Each number is 50 + 12 x the weight over its row's rms, rounded and kept within 0 to 99. Layers, rows and columns count from 0. The size before them is the row's rms in percent of the matrix's.

# down: layer 4 MLP down (transposed), 2048x512, rms 0.029, rows 1363-1389, columns 256-383
# up: layer 4 MLP up, 2048x512, rms 0.0452, rows 1364-1390, columns 256-383
down1363 078:53 59 40 26 34 54 52 62 51 70 40 58 47 52 73 49 68 74 64 50 48 38 45 39 58 50 60 64 29 58 37 53 31 60 68 37 48 52 48 50 66 58 50 37 38 57 63 44 59 46 60 55 62 44 71 34 33 59 62 45 50 61 44 66 50 46 47 65 43 68 67 46 49 34 33 56 22 30 36 64 42 51 40 32 49 37 41 55 28 36 58 48 57 53 41 38 35 42 51 53 50 66 40 51 60 53 41 59 67 46 43 49 51 60 56 28 50 53 50 60 52 52 41 58 45 74 40 43
up1364 104:67 78 42 59 58 38 38 30 28 31 56 41 42 62 48 58 36 58 35 40 49 47 31 30 45 70 68 35 46 39 45 31 59 68 47 45 47 42 60 39 29 56 76 50 46 37 40 54 48 64 42 31 55 56 69 41 31 76 37 44 52 67 35 28 34 38 57 34 40 56 58 52 50 60 49 53 41 48 82 53 51 74 43 67 48 37 70 42 57 62 45 49 58 67 39 50 48 58 69 35 61 54 40 39 44 27 39 34 54 50 46 31 53 64 64 43 63 53 53 44 52 38 51 44 17 32 44 61
down1364 106:45 46 47 35 30 77 51 51 58 48 21 43 55 55 61 32 65 47 46 66 43 29 66 41 38 31 52 42 67 64 63 41 42 41 44 59 37 38 66 44 46 52 50 53 40 27 66 55 51 68 64 44 52 61 39 50 53 57 36 36 55 51 65 45 52 64 60 33 51 74 45 51 62 55 35 60 27 29 32 44 64 46 45 53 44 56 57 29 30 42 44 45 54 66 48 39 54 30 35 46 71 39 50 51 65 40 51 64 68 27 42 61 41 41 65 70 37 49 53 46 47 55 53 44 49 38 40 63
up1365 105:48 34 69 52 72 67 56 57 59 31 52 59 29 52 47 58 69 46 38 56 66 50 64 43 54 39 44 49 45 70 46 57 54 39 62 58 25 54 41 25 55 47 47 34 47 55 43 43 52 48 55 76 53 40 45 41 44 21 49 65 31 44 39 69 70 27 51 43 77 49 33 46 34 42 80 72 64 57 44 39 69 45 53 42 54 47 68 55 50 46 68 31 71 51 46 50 57 44 68 58 57 61 39 48 68 34 40 65 41 57 48 51 48 48 27 65 57 57 72 29 34 52 42 49 45 49 51 47
down1365 109:44 53 33 55 47 62 24 33 49 64 58 63 48 59 43 29 52 37 38 84 53 56 35 37 46 51 53 60 76 51 36 59 39 41 47 65 41 52 59 27 53 38 46 45 53 51 50 76 43 62 35 58 50 65 42 38 38 62 64 46 32 41 60 59 42 21 31 63 51 61 53 64 48 46 52 27 60 53 56 41 47 35 43 34 60 49 57 19 39 38 34 31 44 41 47 39 54 49 52 49 67 50 41 36 75 51 45 47 48 45 53 36 62 62 47 76 38 59 59 34 53 57 49 59 37 50 51 46
up1366 105:69 49 45 44 54 51 68 56 27 46 40 45 44 54 73 53 47 48 48 42 49 45 51 50 31 38 43 46 47 63 34 52 64 45 48 66 38 33 14 67 48 50 62 55 66 44 51 67 77 64 39 48 38 49 30 43 56 48 29 74 72 52 35 21 42 38 57 63 60 60 56 56 68 53 62 58 20 58 29 61 46 51 64 66 64 31 39 49 47 54 57 30 59 59 55 57 44 54 41 53 48 67 41 68 27 51 36 66 57 43 48 46 46 55 49 70 86 38 41 64 49 30 38 33 39 63 38 53
down1366 106:60 42 49 79 39 64 19 38 37 47 56 29 21 51 69 57 38 30 52 52 63 46 46 62 44 70 47 39 58 43 52 39 63 66 35 36 55 59 56 55 73 60 48 41 52 40 62 76 47 54 44 48 54 47 50 47 48 42 54 65 47 50 64 60 45 41 32 49 30 32 59 39 51 52 50 52 49 46 47 44 44 56 56 45 81 68 61 33 49 34 58 43 46 51 60 42 39 69 50 42 44 51 43 55 45 46 30 64 48 51 31 48 53 42 52 59 53 47 38 51 50 33 47 34 45 61 48 45
up1367 097:47 54 43 52 64 27 61 32 22 72 44 70 22 45 33 65 43 52 43 39 42 55 67 65 41 44 53 47 55 33 15 74 59 45 57 51 57 74 60 43 64 63 42 72 73 52 40 51 54 67 38 54 42 55 43 72 47 46 54 48 50 59 55 65 60 38 48 57 59 49 53 53 33 63 61 51 52 51 56 53 36 59 54 65 44 78 31 47 49 53 36 31 51 37 57 52 67 48 57 74 59 44 43 47 46 43 46 50 44 38 21 56 63 52 31 30 50 52 46 47 68 36 54 51 46 37 45 66
down1367 090:42 33 60 24 49 34 47 57 34 59 50 55 56 62 46 71 52 54 63 48 57 72 46 59 60 36 63 62 41 52 38 43 40 39 39 74 49 59 46 51 77 57 36 45 37 49 53 56 35 41 57 45 17 54 50 28 68 56 36 68 64 42 49 32 40 44 34 52 53 69 54 54 71 47 48 44 40 43 51 56 42 41 51 53 46 47 37 57 50 54 52 74 44 57 78 47 45 54 43 51 52 52 36 38 51 49 78 46 53 61 57 42 65 63 60 39 58 49 62 57 45 43 41 47 53 54 52 42
up1368 098:59 54 47 45 64 43 68 50 54 45 52 29 53 56 63 56 52 36 61 45 46 46 38 47 45 66 46 75 47 55 43 63 57 79 60 41 53 28 57 44 54 53 40 56 60 41 55 51 60 34 49 43 39 57 57 48 43 38 32 47 42 66 34 60 40 37 35 62 47 53 30 66 58 55 44 43 49 65 39 53 49 43 66 50 42 76 57 64 41 60 62 39 51 52 40 43 53 32 42 71 41 59 66 40 44 43 54 62 58 45 54 44 58 47 39 75 41 37 57 45 57 55 57 39 40 54 41 55
down1368 095:55 53 60 40 56 56 46 49 61 54 60 46 52 52 37 44 41 40 43 39 38 42 71 41 49 57 40 44 64 65 53 82 56 72 42 62 42 46 48 46 54 44 51 47 44 50 52 74 50 43 46 53 34 43 50 50 48 63 35 38 38 40 41 51 56 72 53 55 32 54 36 57 30 51 70 58 48 45 46 57 38 34 50 58 19 57 66 49 60 48 56 51 55 38 43 50 44 49 59 48 57 36 62 53 61 60 66 52 68 46 51 31 81 67 48 57 39 29 71 36 65 31 69 54 35 39 25 54
up1369 098:52 59 70 52 57 35 65 44 37 36 53 69 52 60 62 62 43 67 31 55 53 46 40 45 48 51 58 63 46 65 52 47 53 69 53 69 40 60 52 42 45 46 59 40 33 46 55 63 55 50 56 49 46 74 52 44 38 56 31 62 51 69 63 32 42 35 54 73 64 31 42 59 63 23 29 35 52 52 40 43 33 42 55 53 40 55 39 50 52 58 45 43 29 50 29 47 59 22 47 43 34 43 31 76 32 47 44 43 57 58 42 37 55 51 46 34 58 29 54 59 40 31 65 39 17 56 64 53
down1369 099:60 74 71 72 59 43 43 37 36 71 48 32 34 76 34 44 62 36 44 66 44 22 33 64 46 54 47 64 65 49 41 28 60 33 46 50 44 67 73 42 56 54 75 57 65 41 52 63 43 74 46 57 53 60 54 63 61 46 47 67 50 54 55 40 31 61 54 29 46 41 57 46 51 41 60 49 47 40 61 27 40 72 46 43 53 51 61 41 40 29 37 47 59 51 94 54 53 48 46 33 62 27 47 74 36 38 42 55 54 37 63 60 42 33 52 50 49 57 71 68 47 51 57 57 46 37 47 47
up1370 102:46 39 63 62 43 31 61 47 48 38 64 49 52 56 53 67 41 36 43 32 50 34 40 31 65 42 43 70 24 57 45 43 51 66 54 42 51 48 47 63 62 67 50 70 55 35 29 52 56 35 56 50 46 54 59 37 58 47 42 65 64 48 61 33 84 49 42 49 62 46 58 35 27 50 41 47 46 50 66 44 49 51 39 53 41 55 65 66 64 43 49 50 48 53 51 42 53 64 47 46 26 48 37 58 57 42 56 41 76 59 52 57 53 49 40 18 60 49 62 58 76 36 73 73 32 44 49 44
down1370 105:53 51 36 41 54 54 38 23 54 43 50 75 48 51 44 57 55 53 58 33 53 41 39 44 42 17 47 71 33 48 46 31 29 60 65 51 74 52 39 57 47 41 62 49 68 31 50 44 31 40 49 55 43 34 26 56 53 47 68 50 30 68 43 40 52 41 43 39 65 55 69 57 69 17 61 29 43 69 43 55 36 41 40 49 64 44 57 41 59 51 47 23 60 42 44 35 58 78 37 47 40 55 33 64 50 27 52 48 65 31 45 48 39 44 44 40 34 62 39 38 80 28 70 66 51 67 33 62
up1371 103:45 61 34 51 13 57 44 28 57 56 40 56 49 81 81 76 33 55 44 62 71 51 37 55 56 55 47 34 48 48 35 37 43 59 49 34 56 46 51 64 60 65 45 43 40 16 51 51 49 49 24 54 47 55 32 46 44 62 42 33 71 67 47 48 50 63 51 51 52 67 61 58 48 55 58 41 42 60 50 35 51 50 49 54 32 60 48 41 47 61 47 68 51 64 49 44 63 60 67 56 41 37 31 60 49 45 42 60 48 65 55 30 55 51 51 75 54 61 71 65 37 52 35 32 57 60 50 61
down1371 105:38 30 80 32 47 34 54 60 79 67 46 64 36 47 37 29 18 58 62 47 45 40 44 65 48 52 46 46 54 63 60 58 52 45 48 52 43 56 49 45 76 49 59 50 42 31 44 78 61 32 41 57 60 42 48 56 36 62 46 57 27 77 39 66 39 52 55 58 68 51 42 71 24 59 53 59 32 62 60 41 69 43 56 44 48 30 42 63 41 39 62 61 54 52 49 45 59 61 23 49 48 58 45 34 57 60 50 28 58 43 36 48 46 50 48 75 40 44 64 57 53 52 35 49 58 58 48 85
up1372 098:67 68 46 60 51 34 73 49 48 57 51 59 50 50 55 63 37 26 50 51 63 70 56 76 64 45 57 44 41 43 63 48 58 43 70 53 67 33 29 41 70 40 61 54 47 59 46 64 46 58 65 40 48 63 49 52 34 39 42 57 57 65 61 41 58 72 37 57 73 45 59 52 64 51 48 67 34 39 33 43 62 60 44 52 64 59 53 56 66 61 80 41 49 45 41 54 56 46 41 43 68 76 30 65 54 54 50 38 48 47 50 25 62 55 20 37 50 59 59 66 60 47 44 70 25 61 50 48
down1372 097:25 51 59 57 52 51 31 35 68 58 65 50 44 41 37 27 64 49 67 44 58 82 64 56 67 79 39 32 60 63 33 48 50 50 44 43 33 44 52 33 49 49 40 25 39 49 47 52 42 47 45 63 56 51 49 63 61 60 37 44 54 29 52 54 39 43 35 48 41 52 51 56 45 51 61 63 48 56 47 58 66 45 37 56 70 72 48 48 38 47 41 59 40 47 62 66 66 30 61 50 44 51 58 64 62 49 57 53 38 56 58 47 77 44 56 57 33 40 43 57 56 62 66 23 45 73 61 39
up1373 100:41 58 47 60 41 48 51 64 48 46 58 57 56 71 57 69 60 49 62 56 34 42 59 32 39 50 55 67 49 43 53 45 45 32 55 48 65 31 57 75 56 72 64 48 65 57 41 38 47 43 51 85 41 59 35 43 46 60 57 42 74 48 52 53 57 52 63 57 34 63 44 52 60 44 45 59 44 38 41 36 45 64 44 59 19 57 57 62 42 50 58 29 59 59 68 39 31 45 59 54 40 45 41 58 68 41 39 49 50 60 60 60 56 35 43 44 47 69 37 71 38 46 66 15 33 52 31 43
down1373 101:44 38 53 68 41 42 50 54 67 50 52 56 43 55 65 48 33 60 45 56 27 52 59 42 50 69 37 56 39 35 57 50 57 33 54 60 53 39 66 48 41 73 65 47 52 60 47 43 31 65 65 67 67 47 56 38 51 43 66 53 62 42 48 44 27 53 54 41 51 36 44 40 35 40 36 55 65 21 48 42 21 55 39 57 48 50 42 66 59 57 57 48 38 53 63 62 59 51 64 57 76 40 54 58 47 39 50 43 51 41 62 42 38 55 56 64 47 64 52 63 42 42 28 48 34 50 48 17
up1374 098:55 43 52 34 57 73 41 35 53 66 35 46 40 44 42 67 37 51 62 34 41 53 61 41 32 99 50 34 53 55 34 61 39 53 46 47 37 50 49 59 51 52 18 42 41 53 56 41 40 78 61 46 47 45 39 38 43 38 47 45 72 40 58 48 71 65 60 39 50 58 49 30 44 71 55 44 64 46 39 44 62 56 49 39 64 48 69 46 59 67 37 31 26 30 43 37 46 40 46 45 54 49 49 32 63 25 47 34 66 49 56 51 27 42 51 36 40 36 46 44 58 66 38 58 54 51 63 58
down1374 107:30 74 66 38 46 80 37 53 51 44 49 41 31 47 38 44 37 63 53 61 52 39 56 47 18 35 46 41 69 31 43 72 51 74 42 53 69 62 61 63 42 38 42 65 25 32 41 37 56 33 38 58 44 55 54 47 36 64 50 36 29 55 37 45 23 48 52 45 63 53 57 49 55 51 53 50 46 68 48 56 70 61 57 45 53 60 25 39 52 52 67 66 48 42 35 58 53 44 56 47 48 76 52 53 31 45 43 36 53 48 50 58 25 53 67 36 44 58 33 39 51 50 39 38 50 73 56 60
up1375 098:43 61 39 51 51 68 60 59 28 46 50 80 63 62 57 57 50 38 29 51 38 40 44 63 50 53 50 53 43 54 44 46 49 54 55 57 54 37 45 56 56 46 51 57 55 42 33 64 71 57 54 53 62 31 56 48 43 36 50 60 57 40 38 64 64 43 76 58 41 44 46 50 54 44 21 53 57 50 63 65 39 61 54 42 51 62 33 46 73 51 39 45 55 57 63 66 47 20 56 54 39 48 69 42 45 26 55 35 45 48 67 47 59 42 60 55 52 61 49 46 60 61 49 30 54 53 59 67
down1375 104:54 50 41 39 30 45 42 71 56 44 39 43 57 46 26 36 47 59 31 45 33 56 49 32 50 35 45 62 56 47 57 55 58 57 68 45 53 40 76 47 47 55 50 40 48 58 51 53 52 54 59 51 58 61 83 37 50 17 31 33 32 49 67 47 71 47 54 51 35 69 47 58 45 41 40 36 52 56 68 60 42 51 70 48 38 36 52 56 60 35 68 54 52 60 85 56 53 56 56 59 33 46 60 46 50 35 48 60 40 20 51 50 62 64 42 55 60 55 35 50 38 49 62 70 53 62 62 37
up1376 097:48 33 53 50 51 69 41 42 58 54 89 30 47 62 55 32 60 67 50 53 68 55 69 53 52 36 55 38 53 61 65 51 54 59 54 31 51 37 46 55 42 67 41 51 49 53 27 69 79 56 40 59 31 52 41 57 46 54 48 65 45 53 67 55 40 64 53 61 50 49 26 55 42 49 27 78 36 50 41 31 46 49 47 41 66 62 52 81 38 55 46 47 32 56 43 36 51 50 50 60 55 72 62 79 68 42 45 60 55 61 37 31 60 42 61 46 70 57 50 43 62 59 56 48 82 51 35 63
down1376 102:51 53 49 38 61 42 45 46 30 64 57 49 46 47 69 42 33 45 75 64 51 44 42 25 48 59 46 54 50 47 29 39 51 64 35 32 62 47 62 48 69 57 41 69 63 84 30 61 45 60 48 39 45 45 43 59 37 44 49 37 45 41 42 47 59 49 45 75 42 35 52 31 36 41 63 70 39 42 72 42 43 35 63 44 60 36 40 51 32 55 39 37 62 64 68 44 39 37 38 57 47 69 71 63 61 44 34 61 38 36 60 48 57 54 44 53 47 39 40 37 58 54 93 62 49 36 18 56
up1377 099:47 40 31 45 60 71 52 52 39 48 56 62 50 55 46 51 62 46 44 67 37 51 80 45 57 34 68 53 60 32 24 61 51 31 64 53 67 48 38 37 57 59 35 37 58 58 30 68 44 62 75 60 39 66 60 65 49 70 41 79 51 37 70 47 73 51 52 52 47 31 33 14 32 47 42 53 45 60 46 36 46 40 71 32 49 49 67 47 65 35 65 57 51 55 30 33 56 56 39 62 49 42 53 81 37 58 26 45 52 66 65 61 45 51 45 49 27 35 45 42 77 35 40 45 14 15 35 51
down1377 094:44 60 40 65 69 45 47 53 34 68 62 42 35 41 29 52 34 43 50 33 68 56 63 50 43 29 33 47 71 61 48 39 70 51 55 37 50 38 53 60 45 71 51 65 75 59 55 43 59 42 50 40 57 59 43 25 37 42 39 68 51 54 55 51 31 53 57 37 48 43 40 89 49 52 49 40 57 60 64 49 54 60 54 50 43 42 48 51 47 44 43 49 57 64 33 58 41 47 61 48 37 34 49 40 43 66 65 39 60 55 59 35 45 52 54 46 44 65 21 33 42 51 43 48 43 51 54 30
up1378 097:55 51 46 53 56 64 53 48 38 59 56 56 42 60 24 62 69 38 29 50 73 71 47 56 44 56 62 19 44 76 62 82 33 62 51 32 49 45 39 53 53 53 57 52 72 29 78 42 61 66 55 52 50 44 47 44 65 64 27 52 58 34 45 61 37 48 57 56 46 36 66 54 35 47 58 53 58 70 51 37 57 50 41 60 41 55 49 42 60 39 42 41 50 51 56 39 71 59 47 48 47 61 55 70 44 54 36 55 44 60 39 47 55 44 57 71 61 55 38 41 48 67 39 51 63 61 56 58
down1378 097:52 19 84 30 52 64 59 42 51 63 42 51 48 68 68 40 56 58 72 46 60 61 59 56 59 64 47 43 56 50 34 45 45 49 53 49 69 63 81 66 61 43 54 56 32 50 51 43 55 62 66 74 67 62 57 69 68 46 68 40 45 24 49 33 53 57 49 44 35 54 42 38 58 57 50 35 60 51 55 55 21 40 46 39 58 49 47 66 35 61 43 41 59 54 83 52 28 44 48 38 37 46 53 55 68 36 41 64 36 72 66 47 53 30 69 52 61 48 67 33 56 51 58 50 45 54 61 58
up1379 103:65 67 29 56 60 59 41 45 20 63 39 53 51 72 43 50 46 43 51 61 60 44 52 42 33 39 47 37 44 60 43 69 63 47 53 43 22 70 45 46 41 71 81 42 52 59 59 41 62 50 64 60 30 45 68 67 35 51 29 35 45 34 42 34 71 42 54 51 51 70 59 48 47 34 57 36 51 59 58 55 28 61 43 53 64 60 42 64 40 58 56 48 49 47 49 32 63 51 67 46 43 47 41 40 62 63 47 51 64 49 64 43 49 61 56 55 53 48 57 61 78 75 69 73 12 59 44 44
down1379 106:62 39 45 64 24 55 37 47 44 49 45 47 41 47 70 43 55 47 41 27 53 41 47 58 51 62 32 31 53 48 61 56 70 67 46 34 50 61 45 68 31 44 61 48 53 47 39 69 51 19 66 56 39 64 62 71 44 43 28 50 45 31 58 47 55 52 60 47 42 60 35 50 57 43 34 34 56 71 38 45 41 70 47 74 53 49 23 45 53 42 53 63 48 50 51 51 71 73 53 55 51 47 64 41 51 28 49 51 48 71 57 65 43 40 45 51 40 41 65 57 49 34 62 51 50 69 38 28
up1380 109:50 63 58 60 24 48 39 36 18 57 40 70 48 64 41 43 55 56 39 34 58 57 42 58 43 45 61 57 56 72 30 37 53 63 73 62 37 49 35 42 52 70 58 47 48 46 32 48 44 66 33 71 62 55 34 43 66 59 25 63 64 56 55 66 43 48 49 85 74 34 54 44 65 51 44 46 68 43 51 54 65 37 59 71 43 60 52 37 34 57 61 55 43 65 44 49 70 49 31 74 35 35 53 45 41 50 39 51 61 62 63 17 64 49 45 50 50 43 63 39 44 55 69 37 24 49 54 58
down1380 115:35 42 55 54 38 39 68 38 59 57 70 48 80 76 46 53 57 61 40 39 52 58 38 47 47 72 43 58 32 62 49 60 50 72 62 56 51 47 52 50 65 52 59 64 53 50 72 48 48 48 57 45 54 64 34 59 46 58 47 63 47 50 42 68 42 62 46 71 64 64 50 74 58 37 46 42 49 50 24 45 76 53 45 58 67 59 67 47 69 66 42 46 54 58 31 48 40 61 44 47 50 30 59 68 36 38 44 46 41 33 40 62 43 55 55 64 53 64 53 62 43 73 43 59 47 50 58 47
up1381 102:52 43 62 56 39 57 62 36 28 54 37 56 46 76 68 64 65 45 27 54 58 37 52 76 51 44 53 61 47 62 59 63 61 66 62 48 44 55 51 70 57 61 54 57 72 46 76 34 53 68 42 58 39 50 58 49 58 54 31 56 38 36 53 53 51 54 54 50 51 43 37 40 51 63 60 44 51 63 52 49 55 44 32 50 55 56 41 47 67 41 32 46 73 30 59 48 62 35 55 58 39 43 52 44 56 44 44 48 37 43 41 35 62 45 40 61 51 31 64 48 79 60 40 47 43 57 52 49
down1381 100:63 36 36 55 58 42 59 47 46 60 54 51 57 46 74 69 44 44 52 34 47 47 49 28 63 35 52 61 43 47 46 42 33 50 78 82 36 51 71 54 39 40 36 66 48 70 56 42 59 39 47 46 41 39 41 62 41 45 64 64 55 44 50 36 35 55 53 40 43 67 71 60 41 44 43 41 25 39 68 51 62 30 48 29 50 27 65 53 35 42 66 42 49 40 95 53 34 47 44 61 30 53 33 42 66 45 57 29 62 69 52 42 29 47 60 50 37 65 45 59 66 59 57 55 57 65 50 61
up1382 099:36 34 25 53 51 54 41 43 47 52 24 76 45 60 49 36 51 36 55 45 60 66 40 51 64 42 55 55 47 60 40 53 48 36 39 52 49 41 61 60 78 52 53 62 74 36 47 47 59 49 35 31 49 56 42 35 47 43 32 73 54 44 42 41 90 49 53 81 51 33 49 49 44 42 57 46 42 56 58 48 41 37 59 38 30 59 58 52 41 43 32 35 61 55 41 50 50 45 39 73 39 35 64 37 56 39 48 40 42 49 51 38 42 49 39 36 30 50 66 42 38 45 58 55 55 32 26 56
down1382 092:65 48 48 42 60 58 65 34 56 38 32 66 44 57 52 53 70 61 46 49 75 53 45 46 51 33 40 58 64 82 80 48 53 20 78 59 66 47 51 65 75 51 59 58 56 41 51 46 24 30 47 58 73 69 53 63 52 51 38 33 27 54 38 27 37 28 46 65 45 45 36 61 41 33 67 60 58 56 41 56 31 47 35 58 53 31 37 26 46 21 60 47 61 49 45 36 56 58 44 61 67 48 59 62 42 70 45 51 43 40 60 37 47 47 44 67 56 52 37 56 32 46 54 61 54 58 50 40
up1383 098:65 61 55 39 47 59 70 46 41 49 41 72 70 51 64 66 38 30 38 50 54 41 65 38 55 40 51 40 44 63 33 66 50 47 39 59 50 60 48 58 40 50 53 72 62 53 53 48 42 51 58 30 49 45 48 66 57 66 41 32 37 66 42 80 38 40 63 40 54 49 47 60 50 58 52 68 37 56 56 40 58 65 60 40 55 40 39 77 44 63 39 34 40 54 46 53 63 63 64 50 43 52 59 53 49 32 45 32 60 43 44 46 47 37 51 49 55 47 20 24 71 49 45 71 59 37 57 58
down1383 099:43 52 43 59 42 28 65 46 41 40 51 32 60 39 39 42 49 54 63 47 57 40 51 39 50 63 48 44 45 42 60 67 20 50 42 58 49 42 38 50 42 49 25 53 71 43 59 48 49 47 31 32 35 47 45 46 31 54 53 46 41 59 54 43 67 55 57 81 46 59 54 41 34 30 58 46 80 54 42 56 49 45 54 63 45 50 54 55 54 76 27 53 47 61 90 42 60 26 47 61 49 47 40 40 76 25 46 48 59 41 49 33 57 47 59 46 56 56 43 41 59 24 50 54 43 37 52 53
up1384 097:52 54 24 33 58 63 49 42 51 39 58 36 32 85 42 58 44 72 24 52 48 61 37 31 36 39 40 54 61 28 52 42 53 50 65 57 59 56 46 50 57 49 34 51 70 38 40 71 80 52 32 43 41 55 49 29 58 51 44 39 25 63 59 52 47 66 39 61 41 33 60 47 28 67 42 44 45 59 41 41 66 54 43 43 51 37 62 37 54 31 82 49 45 46 45 32 40 59 68 65 39 55 44 52 39 50 28 63 43 42 60 35 52 46 33 59 58 46 38 57 39 47 46 54 42 49 60 48
down1384 100:48 75 54 54 25 51 57 63 38 55 54 37 59 48 47 42 64 49 51 49 64 27 37 52 59 42 64 50 43 49 69 56 45 47 49 56 32 53 37 37 42 44 66 50 56 41 51 52 21 38 25 34 52 37 41 39 47 47 69 77 36 49 59 59 53 51 53 51 58 31 42 51 54 65 47 54 52 67 45 68 33 55 59 61 65 46 46 55 58 71 40 67 55 35 46 63 63 35 44 47 66 49 54 77 45 51 53 59 48 49 51 45 71 55 25 55 41 66 49 36 58 39 61 47 33 61 73 55
up1385 096:45 39 40 47 36 47 64 43 41 48 54 48 50 47 42 53 75 37 40 43 63 43 44 58 38 67 58 69 58 62 39 49 46 59 26 55 58 56 41 61 56 44 57 54 55 50 69 48 51 57 50 31 56 35 37 74 64 50 36 55 62 28 60 57 60 63 56 62 54 60 53 57 67 43 68 49 27 43 39 45 51 75 44 47 70 59 75 56 46 67 44 62 40 28 54 53 61 44 60 33 52 43 65 42 50 59 46 36 49 47 54 48 21 45 54 47 47 43 50 34 60 65 16 67 45 49 61 49
down1385 095:57 36 66 60 40 52 51 45 22 60 41 42 52 46 37 55 33 55 35 49 64 44 49 37 73 45 41 57 55 40 31 52 60 49 19 51 67 34 33 38 64 32 32 46 52 58 49 45 55 55 67 54 52 23 45 59 56 39 48 34 42 40 53 47 59 53 54 56 62 48 51 44 38 53 50 53 51 35 37 63 43 51 44 59 40 58 55 72 76 70 47 50 50 48 28 52 53 40 60 34 42 42 44 67 55 58 48 47 68 53 60 41 48 69 80 43 61 38 56 64 58 46 35 62 56 43 42 49
up1386 101:45 51 50 49 31 60 51 48 57 46 53 78 34 60 47 46 56 55 44 62 49 48 33 46 42 60 57 44 45 50 20 60 60 48 82 48 37 70 69 50 60 51 60 66 64 40 33 52 38 69 51 52 51 53 63 56 54 36 53 38 55 55 57 33 64 57 48 68 29 48 39 39 51 36 48 61 38 25 53 48 46 84 34 58 51 55 66 58 54 50 37 55 69 31 49 43 46 52 52 35 46 61 62 40 53 45 51 75 45 62 30 49 48 43 25 31 75 36 51 43 57 47 53 54 37 48 41 51
down1386 104:64 37 56 72 47 53 55 73 32 30 54 61 54 47 67 57 34 59 58 57 64 71 36 32 65 59 60 40 22 46 69 53 35 47 36 53 36 37 36 60 42 59 52 57 48 60 55 59 60 64 50 41 70 35 61 58 60 39 46 50 52 51 63 52 42 60 40 57 66 39 41 37 62 53 65 34 58 47 71 60 18 69 69 70 32 49 60 52 52 54 46 50 48 63 33 22 71 48 39 64 58 45 53 24 54 54 60 50 47 62 39 69 55 56 36 57 72 30 43 53 44 56 61 57 61 54 66 54
up1387 099:53 67 65 48 21 52 62 47 45 55 48 45 55 57 68 64 48 65 68 54 65 52 61 60 42 48 46 53 36 55 26 37 43 66 40 63 44 49 52 53 63 42 43 38 63 63 52 53 68 49 52 54 46 53 52 59 66 31 75 81 41 63 67 46 43 50 50 54 61 60 56 62 58 49 29 53 46 50 50 32 67 55 48 22 66 32 48 36 65 34 56 56 36 57 19 57 62 47 78 41 52 47 50 30 57 55 31 46 62 40 32 38 63 55 64 68 65 34 59 59 44 53 49 35 51 56 39 48
down1387 097:62 39 67 31 53 65 58 51 63 51 58 61 48 61 66 42 44 47 57 56 40 42 57 45 43 62 44 60 29 55 52 52 20 65 30 49 39 34 60 65 67 34 46 47 42 45 29 35 49 40 68 46 50 45 52 30 41 41 53 51 57 48 57 35 41 43 49 52 66 28 59 49 76 46 45 40 63 66 47 57 60 60 64 44 60 74 48 29 43 39 29 46 28 59 73 48 45 70 66 37 27 24 57 52 68 48 42 61 41 51 19 68 63 45 64 41 39 45 69 44 49 49 71 55 43 43 52 41
up1388 100:57 52 46 59 43 72 46 67 50 58 60 57 61 76 57 49 56 19 54 69 59 62 38 50 57 53 68 48 47 46 43 54 51 71 49 34 68 37 48 44 46 52 41 42 42 39 53 42 41 36 46 41 64 39 56 55 57 41 46 52 42 47 63 58 57 41 50 46 52 52 35 34 40 55 55 31 46 73 40 50 54 52 50 60 15 78 62 42 51 40 44 43 47 49 38 46 44 41 52 18 72 55 33 47 48 37 41 74 44 60 59 39 51 46 42 41 39 35 55 51 67 37 46 44 69 32 39 66
down1388 098:42 44 48 33 53 40 38 42 48 40 49 38 47 36 55 35 42 69 30 52 26 56 80 20 51 56 60 47 39 57 51 46 60 41 42 80 41 45 54 84 53 44 65 33 73 52 27 51 29 64 60 46 39 52 39 55 56 52 49 42 57 57 30 46 52 62 53 37 63 39 64 56 42 23 35 63 54 58 48 51 52 57 25 54 57 53 55 62 81 39 71 43 60 35 54 55 71 76 49 44 50 65 63 47 45 69 44 17 44 63 43 44 39 41 56 41 59 42 65 52 30 44 63 65 28 67 25 43
up1389 106:60 52 49 46 60 27 52 77 58 46 60 63 56 54 64 72 48 30 66 39 67 30 57 62 47 52 57 69 42 58 60 50 49 38 60 52 61 71 40 72 57 64 54 36 60 54 39 54 44 29 45 45 42 52 45 62 37 50 60 37 30 51 56 83 41 63 75 50 44 45 58 38 43 27 62 57 65 47 40 50 49 50 46 35 53 30 47 49 59 71 51 50 43 39 48 51 68 62 54 57 49 43 27 41 56 63 69 57 43 49 43 48 51 33 30 38 36 58 48 29 55 53 63 61 65 48 51 65
down1389 109:36 42 57 38 47 84 49 40 41 50 75 59 41 61 50 47 48 55 33 49 53 31 46 36 45 45 58 46 42 60 50 62 54 47 46 38 64 41 62 53 52 58 51 09 52 21 36 52 29 71 41 34 63 44 37 55 60 39 68 44 48 47 72 33 53 35 38 46 57 39 52 51 35 43 46 44 58 54 42 43 61 61 42 49 52 32 60 65 58 65 35 36 58 41 27 46 47 51 49 66 41 46 39 34 43 28 31 50 42 29 74 55 54 59 59 42 56 68 86 42 52 55 45 46 70 47 52 35
up1390 101:71 41 37 53 80 24 30 71 67 57 40 45 40 40 92 74 57 55 29 46 54 57 50 74 60 51 61 61 33 73 61 36 51 64 53 34 52 61 52 62 54 53 51 57 68 40 46 37 48 44 56 60 45 59 61 45 57 52 71 67 59 64 49 64 53 53 49 56 65 72 43 69 50 52 32 48 46 36 46 47 30 63 52 56 61 62 70 59 47 52 73 65 28 32 43 52 56 41 31 45 37 75 51 47 46 32 26 72 54 50 61 54 26 35 41 43 48 22 64 54 49 47 22 62 44 43 57 42